{
  "qk_norm": true,
  "init_std_up": 0.0434,
  "lr_head": 0.00768
}
Each number is 128 + 24 x the weight over its row's rms, rounded and kept within 0 to 255. Layers, rows and columns count from 0. Numbers have three digits each. The size before them is the row's rms in percent of the matrix's.

# layer 8 MLP gate, 448x160, rms 0.161, rows 294-374, columns 0-79
097:130097132132137113174129159165100120145123113113132144186096131133129105135097103100178135087143106082116129102117130099140095125136138160138141144098120150126116122161123118139102134133148093141142128136137120117112120138158149145180100099
102:123122132155113138148140101105112131154083132156094161130141150101101090124155148150139146111123139120136152173145153117132104149131088123127115113116139091118128146131138157156124081090129136128117120108115169084104158130081135115180139161
094:118164097112115131145130088121161151090100127110153128115107120134123147145110118106105112111146112114173131129121136116157116184082149151168144100107118095148128152131169138153124124121133110146139114162106143091141118096133124168136104112
100:145176159124128125124164104136100132062097139122113116126105164095145130140171117156079098090120118138169099128145128129140159128088099157100114099139116085145157110155096093136103159130115113129129129153076119161120155126139122135092178111
093:151148098129105133159121130144133142113134106125105128145076151123147134147117162121219117146091112139080152124130148146159108124129161125136107127139122107140130127123096144123136124153129106118122103151150156133099128092094140149149128157
100:104153115148158116135112171137135158156122148163143100135132096152161131108129155114068118122142163110132125126093139099122130100086115157151132181101145138113149132113141131144120116103084151096110121210139124086162149093143065139100109114
104:122096113145145114141157151119079132129134131137101084086110202087101119136118131153113102089153132113111138138144112136136131120132093149134136119123135135160100064157145161130143083111121140116152173144169136169134117137154105138156106115
106:102134115105082172106175093153130141110115140138175135157123163173123163132111139118117133106188130092161095145120133107129116123138099129114164155140145086133122118141142156160112105107121151088154084125137159094147140124142124121111138120
102:098092142165157133154138108101153130135117134162159096105148096111140142135126117121128158142135090098121114155148126128108155161124114144130081142089127110169138138117131119120123124182166125141135160135134126135155145132104151123173136135
098:157117094177105156130101066099145173111113139078122099122124183101113142144103133137157092132140124099126144170085117115131159127124162130115154148150122154109155108083100122105102088141113138110169123137085168142167119113104117109143114122
095:165107120136123141136154154121107162152113188123143103146140094138107110144113148087172167137142191144125119112136091143113143145111162164149159158125107147158112126116103117112119109126139117121123126161072154136130114164169143157129150101
101:103099136119128129182122163141083115108156125108160152131105185135137169141120136107122100086086113152098137138125103149133158105138088131123111127085121112102094119117108142086153090140158093129158150083145101130151124152099128129097135131
093:184119158150117120158138135116144092133138148114143142146119098076111119165115106150108081106096083080121161128124139167128121118162099146124116101140120081147089119096102146107173108089097162181127160099129111107128109163153104107168086158
104:138076112110091121134113077151125128142112143121184152128097109128138107087156147068096142132106159120133154128133103104133126126163138103138154108100093165163141129047152145108110136114074092118121158124165149116137118160163106134090127165
097:166107137152145124123103133148123099141069126151101107116107116143127094106138123151108122169081111200102155120130174138126117159131141139163149140134120151142149074143117192093123174126124141114146120137107150150144097124132173104128168116
103:101130182116149170112121132163100101132146151121150130140132116152106101108138156154156078131092133105144146124108113151144129062114134103108129159146106137135132101137134146167115190107148147129108128126161132145139162126089115131073105121
107:149120129121132131139134146136090142115131156126126069122158117157150096132080123137152117139146156147118129128135174144122162128073080130090090148118095078106173134085117120153099143100166146118145066160109099163168162167120151142142123123
097:139125192154130163137097126117106109136136134136112122133144136144097167145156118165136132133153122112143145100159132113097109122125129167111115120121084107122143155120118142149164140092136124113119166141179151105149110129164124103109103129
101:125118120083076114143126141177100149138119158136166118077160174128114139117118128095116143106110168163162112149152119113127114129120110111135150164131092103142142133107136111114140108088145101138104149116161149116101136111117123136126116103
098:108131100124120150124120135120115078140147120118117138133162119102120128147157167083119080125124185114178109105105156116134155144135128097085170179158094162115105162093132091120133119083119086119132137112130140135130127128150094117128119145
106:156134139140158135146157143102156126163093127139084096096139169154136117138113151108124126102121080107162124156141127132129113103169122131091116113109150151107128140133116084144121126116141127109119127173159112100094163116131078151148161119
090:116154125116113072110169129129119144081128121108123110155118130132132152107132123117058121166067156123100149146125144137150117147153128135091121172133128132116088095100116129119111177131126143122103138118103152098119135144177103069146101145
105:106137107152109120103149118104094118137101123159101127108121123120173082149131172095169147116138145146086107137133144122091126077091092150151088100095122096140085131140138141113122132108140154185104080174159145119108143103160125146104137156
093:119127114153144130105146120133123089128164094125124106181137103095145110124092156133098160140148149139122161145160137129161109115127130177161159113140137139129121069106167109110142112124085129138137091167165131131100128124091132125115095140
096:108128127153144136160110134066113093139095123101115173184107124177169128113155128118180134123112135162118162145138127110144169089117121112173109095181134102159149106137117149087144108120108101114159106115132124136100139126158151173140146115
099:086152139157131127173162187133130119139119148149119098103173166155164133162146117108141146143101120137137106118131086175108126129102116141116167117091117108096093119123092106125110086117121103117145141123143118142149155117112128170131141115
100:144151135147135142139120109099077119159137132091143125175129132110099141124102111118146137144112115091088112152149117142162128118136120162121123169096107119171184111146114112128090164091112109126133149168146145093141100145093115118154118161
109:107105146148162142084114131083120081099148115142080134145112116149079145150130121129105144144125147092145118160105160122083150150124118132125157073145130115130172099112177121118159127120145121114084173131202110135123138132110145110140134134
105:130162114186166111150152090088159099122121187166136133080136144151152121131079137133119116135098118144129111169129115109167111109097151171145094102115183121151103106110157097129069140154192093132172118149089129100104143104125153146098138097
100:164140098112168069148156143123100139123134172118083106107136160130108121166091124112141140079101137121170136071175097122148116122150073106125146142146095127142091146123140123107072127106153122171158125130129114094098151137116144120092135115
092:087114108128098145148176107112115114122120123091138133120157113145141109165142121114077117143060099112118163133096167136130132110173130142122147162150122083110109142087167126131133101130121123142131150133105117128123137142121132131087167132
105:137158145125128118162137140170108105144126136129136145151124106133187140145123108090120143138128129169103111123133128132160145135095074106117106124161112142143126129175113129148103131133124157113053172114134134116123079154162153135113125128
092:144129115186095159164142165144114116095130128152145092097119140161146095108121117088104156125114119119116125144150092139132156099122136125124141145120140129093131099122094147121078069154165120135130124136141145114116120109145142118159121116
102:075160109123106095135128125141117108110128110123116121124133148087059146110138094145137091133125135132098137123139107121141085120143155125080149164118128120109142132132069148118099138078133127110182112142127141157135136135135081142099125181
098:158143080128164119150149113110146117082127134123091083102119142143135150123116130126128111104111141130116113162110113096117133095138123126158133098138091139119082094114130156149091160087069116141151144127111175103120109134126118138060134107
109:110110122152077138102119167130116130128103107132123081104155163139088134144096144140155081129125122136112124135141148149114101116138133112124082092148128121104164160129107137157127125151117109127187115131134129118134149121140139133127116092
097:137078145110132116159124118140129112122130112172095101116147126137132160132175163117133097112142151162137131182104136119116114133109140111128133129090138118099184110093095113162097158150124136154144097118107095104119112142169135119151153143
103:128133122116114099162126131146132118125097139130114125160079157125134116083069124115064121112114152144086143155126092167132104096108142140132110125137122109176135113160150143177078103132107121113109175131144102143124124135102115109143135114
097:106133119099132135117119117103108133131152105109126153114139145115097122146162109146130125108159128144117103144087124086132147119147126145047127170143129173114136153115099153124116174106099122126123137145102120112136150120109128164155117064
100:121104133126108145107119113132144178108120153120140128167119093158138152143145155143141164137156153114120149149130106120117171128143143146116155140123194114090139140140082162135159161111138115161100144136144124077134171154113118139165138096
106:128124111102119095134076117144097160142123151139097122110131122108143130096111126089130116110156115124135128124131134109104114144117104080122161139111123141145118110087181172129166140102145142136080108145119181127106098139123116124172109140
102:134118105125164124138133157157160133146144145126143185137161127190129104129127127106102099118153130101141177144147143144136142122147137161159117150154147156111125119084069150149116149113128176159112082150162138117127117116131121155128157086
104:154099096118116128103138124153134167175169098113138137132130140102140091135157138134146154103122179120109172134134085156132178141138140142156125168130136150155118080178122118106132114097113071103124063143112122110109150131133105115158131104
103:166176135143095091129151168114108133123118095134112085111103141142145100122153142102131136197121126133087058174152118125110123150115133136148110168111156124113122166107115131181100125137178144163101147138135126108145133150102145116153118134
099:166112090139129113120138115139141127136130116092108109142144136101134147096115157089118159098126104127119123131133172105144101114125136204077066135105116103122159141123123115115085128116153172164138121147132107135170083129112091125107099125
098:117109097153134139103150146146139118164141137113151117102120120092136141133124137165114084094140146162180129166138139120120116112116085091113148127146075126118106137100115143157163160140096130157131115154103116127206161127134147134173135133
095:117148095126157128159107101091152125080106161167122147175117158103137111127152128123128138131114096096104126150123110067135125118161108117146152119107107172061170134124144112112094089153132080106120108152087137108153120130096139125132133116
094:105106133145131135114146103096123160144098163093110134112167126151134136118078187097128109102142119145138111143077122124179146145114145152088199135118067137098139120121145120127121111140113098153113099117141150168125180075133129110119122133
099:153097157113163086151140143108153101117106121114080131096114090134134109106138105124157129129143149104128117160117129142081122150154146133138124131104137123131167082107131136097097172118143112151089125155101175128091122115202140171142109123
101:144121094142118080098125090132107086109127109125124156142095126140127171152131121094116117096136166088156148128113097170091135144122124145081132126107135156130176146152112096107125176162127131170121143128104153118095165121078116105114123139
098:118181120113176088116170154137120074115123101102166070127125102140144153111119104152141072159076094094129128129084125143132134115104112129061120078127135093094144119112135122140146128122146143110124145107117147128104141087130103135154110111
104:117129150146135122111157099105128115112142147128161109134156109127118122108100122149131124135135120128142103107156150124138110104065120101105096135082138109108102145095127124117125124147092100138116109151108123127135175125096145115135148072
096:115143126159098138092137137162073134095154113115136127097131106117104134137146119125118127096100162151137188125103129099165143138158084152099117122116107138111076148104121146133168137158167122098140134108111111134152134117138122128156154090
100:124112136135095127131126131130111112104106145129130121125134168147084152129115120138140078139136113084146152143125108110100119118159110063087090104101110124116143099158084142133118116118111124123147200129118105088121143149144147088128161130
101:127106139160113116171146181102176144126091115145138138096110121163140123141079107139100128130120120128141118127139129162116125104098120123116138125119147134145111108154163130115133087083091128143100120132107137122132106144171125154124084149
097:156148172110119120137114152144116125089134163144122106107108132170107125114147094147147110179158158101095142177150133101155141102105125149127128113137162132141133108131165154091107147053088144136121108121146174112156164115114101122158137103
098:130159125161109095146157144104132118093125160124127127116117109161061180133120176126128114065099107125150138147134128125125122096097117115119108184177141107139118156139156104126111125138130119137151152125106126079145100112158157146101121115
100:147142126140136097119136169165112141077124112120126137097076097121134090132142117110121125148118154112093111151142114122088127113130142157129136149145122190154147122082135130140144172144134108090134097161112101169135104111144165122109176133
098:118096096118138157161134155180140131154107080140106149111135141164136133159165131137120105130151086123113074183111130125135147125157124115163088150124120134139132133080075156133123086119202119138114098158122136084184136153138120130117148144
099:052089107103137140104125125149128136122161161127124146131128133117112170112112111063140146116096184162147114129145148113088156139111096112172122134178138124118150120163097107125143168122129095103138161128105153127099113142155077124155139110
104:163113179159139151118159127153119132163127128128094108101100144076135137170132099105086156138111111134112132195152122169124125138134130138166117108082107157163119136090106130137168132094111119133125097155137125109135096164093132104103151138
108:141133118109109151104138127127094096119118076133131097082125117093199169129162127122210139075139098124116160120117131121141090124140162105094120132151165113108128150070138099162130152118148143142157137119126151132144126121107131125142106134
093:105174117152110127111170135138165082136097118097137163160095120161159141111134135155123129125096147119105098108170140126097112134137083151114143141131102137105178141153103115093126169153114171142098119133121132142118131140177091110144127118
100:123149119102090075109126139103154116121104125133149103115136127114116166110140145138134102132147123126137136110144102144138128121090133123127070146138152193152107093129108128138086088120121144121188110157128139134156107124107096131147156160
103:135108143096075119157073126120119118173133126141152125180141137143165139125116134081124107084084130098107119139141161096117121097080117110158099150134121123121117131115115133117108143118125138113165135129169147130135095137134166114129132140
098:154109122102118128101144146128128088146119120095147151098130136111094106132068082090148132119130166121172144107113150172149115151132176121149149117100080129105123113143145145080088143175144129155155141093123134067121145152100088144132084144
107:144108109123104096142115106146135148140114099152160132096150081112126126115120105129125144153139153161133104162147089126082116114116126118145163136087114172106134158134118179089157173117147145154149152122124175152120127146110185119104162142
100:138140119133171137125114159134150119114107125110173148159138151112091105150118107115155122107120098120145100128145101137110148133108103124105102113142112134153112142122163158134088132156121140115116092131122134119107137110167130131128135112
099:143131129115093135148134122129101130108156121142146141123154098141116147116152113093120153108128110091119212158100125107136143130134183152110141148144117122096134137070180113119145097097158131095178099125129189119114071137131129160160144142
101:161105141097126109135112121149121146127121088133132079092167119087164148091082101119115114093161156105098113148094100130143173148109165096113123168122117107133134117100094162127135165136171131165130160101126146156121133119104132098119160165
101:077103145179119069120144079113124111127138153099143162133098148117136130147135131132157125171103125136129122128148155137114172153135143155154162139120124122137090113162150141155128115158108163134152111114133106122128135137130101125114165167
105:164132145145151119112110153126125124145121154138095140184136113159102152069141127132175110148109122064125132152117127150091101116117110139126105140107121119111137106090141071121142112150106130104138075173102108132140124136156109152129177131
099:149110143140135116111057149059100104136133176133120142152134110117102103090093165154125126122131157171118131146141112172157168133165112174102148125124113132090130129132131099126120129133135151122139097154103122177138102169121125098127110170
099:125132105163124137166148148082110142095105115150108121134102135129114171120136139168130151134129162078167163173144127125150173142092139142129159200127154145135116110129137183125118130122161121118134130133092150127139136115140091102129147107
090:142103138156146179141093142122095112140099100142086128181117113131158123130091119091133152106118155137130140100105084135145150160085138120126108098122098114101099137080133163130135107106136107118114141139130179116152151151158104153103112120
111:177111162152150094133125144114083126104134114135097083101117152132135126173117135105142127156075123117151142132108080149155131127159078112076169133100123109142139134109093126168092172108149148095162135154158135119136146113151104138175119097
106:146142132115135115120142080124106139133128080166168141084111153108111151131172177147152154154143105118149106154149094131166081126154098125137173131155137119157160109102134170101087136122141096111121111127139200151118135138163130161153123090
113:117069123145076141152167173130072148135174150133112126151116165149131124095134092096147135115129143132125129142120118121122158158102116129111134118140129113146079109096126111091137109095110095087152125117128136098119139148100113128177112136
101:130132106058132100113134137123170114135088153139096161136123114147162080148118148127132091122143089107144053113182126123130135128098130139109117107139115093084124069154137107126122084160143161129104116163140119129126145118118148132138153155
096:120093066122130125158159131156152134126157104098131149085127123127097119159134098133124095137129098144153120160140115100149145141079167143114104110166145154123156122134102122141143120099172098137131149137065115112166109132182144130137126130
109:136162129113112119132118137111171113168110116092121144096070166122171132115120105093116115135150119120102140130136087166093123159149131097119108119108131120103121138101167113118103100126121154128090156138173147114154138140125162125168104152